From a checkpoint of a small transformer trained on Wikipedia.
Architecture: RMSNorm before each block, untied embeddings.
Training: 158M tokens, 9638 steps.
Each number is 128 + 32 x the weight over its row's rms, rounded and kept within 0 to 255. Layers, rows and columns count from 0. The size above them is the row's rms in percent of the matrix's.

# layer 4 MLP up, 256x96, rms 0.13, rows 238-255, columns 48-95
size [ 91  94 111 103 107  94  98 104 103 102 104  98 107  87  98 102 100  92]
[[103 134 167  83 141 103  93 116 103 119  94 146 145  89 118  77 141  91 103 140 164 171 137 121  96 100 168 112 158 120  84 111 128 175 188 118 164 121 150 162 130 110 125 112 108 186 138 118]
 [155 112 167 133  73 151 117 150 107  70 134 168  96 156 251 114  86 117 151 133  98 161 162 166 141 115 207  72 165 118 130 155 127 122  95 119 165 152 140  78 112 126 136 149 141 142 158 145]
 [110 106  56 100 154 144 168 133 154 111 162  99 119 136  65 188 146 135 136 189 158  97  61  87 102 179  78 160 134 162 110 143  97 150  97 136 143  83 109 130 146 145 161 141 108 118 188 202]
 [138 105 120 180 140 225 145  81 126 134 115 128 131 134 195 138 137 145 164 100 108  66 187 112 109 178  92 104 110 160 149 150  87 160 177 111 134 151 109  72 143 176 138 152 193 143 138 122]
 [ 69 111 142  88 149 185 127 130  73 117 133 112 120  87  72 137 156  78 100  58 126 115 124  73 128 119 166  89 138 172 145 149 126 211 112 142 135 121 182  94 153  97 148 124 110 120 117 157]
 [116 116 130 125  83 158 113  94 133 164 133 165 131 154 106 120 105  97 129 118 126 117  67 125 151 145 155 139 130 131  89 115  90 162 100 157 178 122  69 133  92 138 134 121  95 182  85 129]
 [ 82  97  54 171 167  89 128 127 139 137 155  78 133 190  93  84 103 127 141 101 157 119 134  88 129 166 147 133 162 108 143  98 153 136 141 114 179 203 105 144 104  94 122 124 149  81 125 153]
 [ 90  81 191  64 116 107 139 188 114 166 146 109 100 127 114 143 164 152  88 121 175 133 114 170 128 142 155  58 141 201 135 121 157 125 116 132 174 130 116 153 130 146  78 130 107 143 120 144]
 [ 89 108  30  47 199 125 164 133 165 131 126 170 122 120 121 102  87  25 102  71 146  79  89 103 156  73 108 159 172 155 103 163 116 161 117 118 147 154 119 131  96 153 158 101 129 126 119 116]
 [ 92 192 171 126 110 175 118 101  96  85  97 121 186  56 145 142  75 109 120  79 117 127 128 155 111  73 160 157 144  94 163  96 162 127 130 131  78 117  98 174 160 138 168 101 177 135  57 109]
 [137  88 145 148  79 140 174 134 131 206 176 113  98 130 154  99 159 139 112 125 116 111 158 137 156 127 152 155 136 135 193 131 136 132 140 118  94 119 156  90 109 157 109  54 136 147 130 130]
 [ 87 151 124  88 154 159 161  72 144  92  64 107 168  24 125 140 174 155 144 122 132 103  56  80 145  57 115  82 125 108  95 110  85 177 144 101 127  64 121 123  89 159 127 144 131 139 167 100]
 [176 159 174 129 170 138 129 168 180 113 129 126 141 182  85 102 118 109 110 176 143 148 144 153 106 184  98 155 142 114 167  91 112  23 127 159 110  93  76 137 125  70  42 136 121 127 122 132]
 [113  81 160 146 137  94  68  99 105 117 151 130  86 102 164  75  71 127  60  56 107 124  97 171 110 131  78 138  54 165  93 101 138  98  68 157 122 150 142 105  99 199 137 134 147 153 133 128]
 [148 168 111 113 142 155 171 131 150  61 115 143 129 103 109 125 129 130 148  88 145 118 156 168 160 124  92 182 119  52  94 101 112 104 167 117 147 109 150 148 119 130 141  97 167  98 147 115]
 [ 77 146 133 166 104 114 172 108 139 208 132 147 101 161 108  97 123 151 150 124 117 155 190 128 122 129 202 151  95 139 158 152  94 125 142  75 146 100 115 142 153 144 100 124 148 110 145 120]
 [119 126  88 133 110 127  60 106  69 138 111 141 174  89 145 131 142 105 144 162 204 159 174 151 114 144  77 126 118 108 146 142 143  64 183 141 142 141 136 131  87  79 118 128 128 162 143  96]
 [120 104  48 162 179 113 164 105 153 133 153 147  86  75  66 164 181 156  96 131 164 102  64 149 180 116 138 116  82 146 124 158 184 185 149  80 158  96  98 125  49 157  83 143 124 149 148 130]]
# layer 4 MLP down (transposed), 256x96, rms 0.129, rows 238-255, columns 48-95
size [ 93  98 107 105 105  93  99 104 102 106 104 100 104  94  98 106  96  96]
[[174 136 133 111 124 121  97 143 119 110 198 132  44 125 116 141 117 156 162 108 125 156  97 156 147 104 168 153 117 141 150  81 112 125 154 144 141  40 106 138  99  56 119 137 129 125 115 122]
 [ 84 108 153  89 102 138 162  98 154  99 170 129 106 182 105  87 147 115 108 140 168 100 159 101 166  49 180 150 142  80 131 102  91 103 146 117 140 129 139  51 121 104 130 149 192 125 149  98]
 [129 128 101 147 142 173 125 123 170 139 168 127  38 111 151 135 160  91 145 129 146 124 105 133 178 106 179 115  95 128 186 137 140 167 136  82 134 109 129  82 144 138 184 128 129  92 119 160]
 [121 180 120 169 178 156 144 138 100 173 117  88  75 132  94 158 138 130 113 160 163 207 124  75 151 107 178 122 166 119 141 116 126  76 161 111  88 169 122 121 123  95 124 147 157  45  69 124]
 [167 135  84  97 162 104  95 178  92 128 200 148 186 105 163 116 146 103 137 143 129 142 117 123 112 104 172 137 140 134 131 123  95 162 179 114 108 134 152 181 121 145 166 100 119 149 172  84]
 [189  80 122 127 113 171 114 127 109 117 135 130 175 188 124 111 172 100 116  84  70 120 133 149  91 133 153 147 127 172 115 187 140  96 130 100 166  40  87 218 180 136  80 139 123 169 148 131]
 [154 122 100  59 161 151 176 112 150  81  84 168 156 145 123 109 120 153 174  68 143 131 178 130 168 135  85  77 133 117 123 126 105 115 109 108 125 101  98 131 149 188 142 148 165 124 143 107]
 [227 140  71 190  70 118 180 130 104  97 155 150 128 160 104 113 153 115 117 196  92 142 185 117 125 100  83 131 132 166 118 120  84 122 140  93  96  92 193 126 106 163 132 145 121 101 149 144]
 [132 135 137 155 128  72 151 159 140  90 116 149 150 122 144 124 127 203 175 129 160 155 127 183 143 125  81 143 121 118  84 148 144 147  94 179 185 139 142 186 169 145 114  94 121 115 155 111]
 [ 67 101 100 101 113  93  96 122 114 144  97 126 174 133 136 132 107 159 108 172 118 132  96 116  90 160  79 144 121 126 103 156 152  99 115 108 129 123 143 115 153 151 137 147 160 147 105 144]
 [118 191  52  82  95 137 127 115 136 121 135 165 177 120 133  79 121 117 118  98 161  91 124 109  89 105 110  99  15 131  84 103 103 130  96 153 154 159 104 121 185 131 139 156 119  86  55 162]
 [141 153 176 109  99 114 141 126  71 171 111 180  85 165 117 123 144 104  86  94 124 103 192 103 107 172 147 121 114 109 145 152  77 137 141 158 137 153 113 134 129  85 173 159 167  58 172 178]
 [181  80 145  81 171 101 150 148 126 184 125 160 111  90 139 105 127 162 136 163 144 192 153 143 153 118 132 137 166 166 148 116 138  81 161 110 160 123  85  56 133 103 159  93 176 114 151 162]
 [ 77  30 145  89 160 110 158 141 163 124 162 110 107 116 146  70 182  97 147 130 110 124 113 130 130 135 110 110 116 139 169 172 129  82 106 138  95  94 115 189 151 122 169 122  81 114 183 133]
 [ 94 116 178 179 136 109 163 147  76 157 162 168 169 110 143 120 146 102 141 118 102 174 113 213 160 162 181 163 128 133 145  70 179 101 147 110 137  36 142 153 137 115 137 119  78 118 173 110]
 [160 119 132  69 111 149 167  55  89 135 132 117 182 149 173 159 109 114 147 112  51 129 152 162 156 112 156  81 170 154 139 198 102 117 166 125 117 138 179 161 102 187 111  98  63 135 150  70]
 [108 224 155 131 186 123 144  92 160 115 113 135  66  97 184 138 125 106  56 146 149 142  85 170  82 108 153 163 171 117 148 138 117  92 158 145  67 106 136 123 121 150 160  66 161 119 103  99]
 [128  93 116 117 131 133 166 151 156 154 183 117  85 119 150 143 172 148 137 141 152  86 103 129  63 145 139 109 129 174  92  85 163 198 130  76 125 167 166  26 197 117 128 136  95  94 137 154]]
# layer 4 MLP gate, 256x96, rms 0.14, rows 239-255, columns 48-95
size [104 119 101 101  94 103  98  97  95 100 104  98  95 106 101 101  96]
[[117 103  87  96 146 152 121 142 152 111 102 168 106 126 117 134 152 117 141 157  49 140 192 152 179 172 210  75 130 110 104 154 163 148 102  94 123 184 126  47 115 147 158 140 154 138 136 126]
 [206 113 110 104 170  63 168 113 134  88 118 116 124 156  87 123 110  99 101 136 132 120 155  93 144 176 174 126 131 186 139 100  80 123 131 118 143 159 129 138 125 161 161 122 152 135 128 147]
 [139  65 144 144 107 137  75 141  72 145 137 160 109  94 138 115 202 124 168 139 118 109 125  87 109 156 141  84 173 115 161 155 135 170 139 113 166 134 119  69 168 108 150 137 152 145 158 143]
 [118 177 112  79 162 106  88 137 176 104 121 152 186 122  89 126  81  99  85 118  85 111 163 139 158 137 113 126 176  83 116  82 148 177 123 128  64 117 102 142  86 104 150 133 144 126 157 101]
 [140 133 133 190 105 171 160  97 113 129 102 115 106 116  99 133 193 166 170  82  78 214 115 159 119 122 106 142 143 143 175 173 148 140 171 123  70 137 114  57 179 142 110 120 142 143 146 105]
 [131  87 101 135 174 102 124 131  75 147 120 175 165 204 118  78 110 143 138 190 102  93  99 163 108 166 112 194 101  73 128 170 121 151 119 105 135 227 139 141  91  98 151 142 132 132 156 104]
 [139 118 122 123 181 129 109 163 127 148 142 139 148 110 172 151 127 116 166  90 109 166 114 174  85  91 151  87 129 155 135 153 169 108  76 120 140 186 132 102  31 129 111 109 232 143  45 158]
 [121 128  90  77  92 154 131 146 129 122 131  97 153 130 125 126 239  97  91 117 171 129 185  55 132  88 122 141  93  81 138 109  87 118  89 142 127 160 115  67 150 144 111  83 146 197 149 155]
 [150 133  93 122  72 132 101 145 146 118 141  75  98 162 101 170  99 157 156 139  74  94 145 142 175 154 131 168 132 104 143 109 168  68 119 126 109 120 102 124 128 131 200 138  74 155 114 133]
 [ 94 147 104 121 107 106 175 166 127 136 114 125 165 146 123 123 157  77 165 140 175  80 144 122  96 186 133 121 154 166 136 101 159 176  32  94  91 105 104 106 120 133 176 125 110 137  94 179]
 [169 163 133 116 104 187  99 192 152  54 130 115 149 133 105 114 122 152 172 146  89 148 156  76  98 163 135 120 138 160 176 147  70 187 127  91  86  81 126 165 149  62  74 110 145 143 102 128]
 [122 108 112 138  50 120 100 172 151 130 137 137 127 114 105 162  89 152  98 115 125 135 155 116 122 153 146 120 118 149 138 144 103 149 111  58 136 125 139 143 131 129  97 178  50 147  67 112]
 [235 118 145 168 122 127 154  76 132 159  58 112 146 180 125 157 114 155 175 104 132 104  95 128 134 122 149 157 117  93  98 186  84 132 144  91 169  73 209 159 181  78 122 157 114 136 193 156]
 [150  84 126 150 132  66 115 140 139 167 122 161 110  99 167 138 150  83 118  98  97  80 164  90  96  85 170  94  93 121 151 121  77 138 126 126  75 113 112  70 156 173 121 122 188 180  96 158]
 [157 158 116 143 155 158 140 100 130 108 127 136 203 121 124  90 146 161  48 131  93 117 141 126 153 167  67 126 112 108 204 152  93 159 161 146  84 191 105  70 179 130  66  97  89 147 117 138]
 [146 144 174 139  94 138  95 127  91 151 131 162 178  94  88  82 179 103 141  71 156 114 177 100 103 119  65 139  76 138 147 129 120 131 184  80  99 127 134  92  39 118  94 108 113 204 109 114]
 [164 146 138  89 152  98  58 136  97 123 183 105  94 190  75 136 156 148 146  45 140  99 153  78 139 120 147 205 120 188  71 119 138 160 178 118 136 148 147 104 119 123  92 139 121 143 107 114]]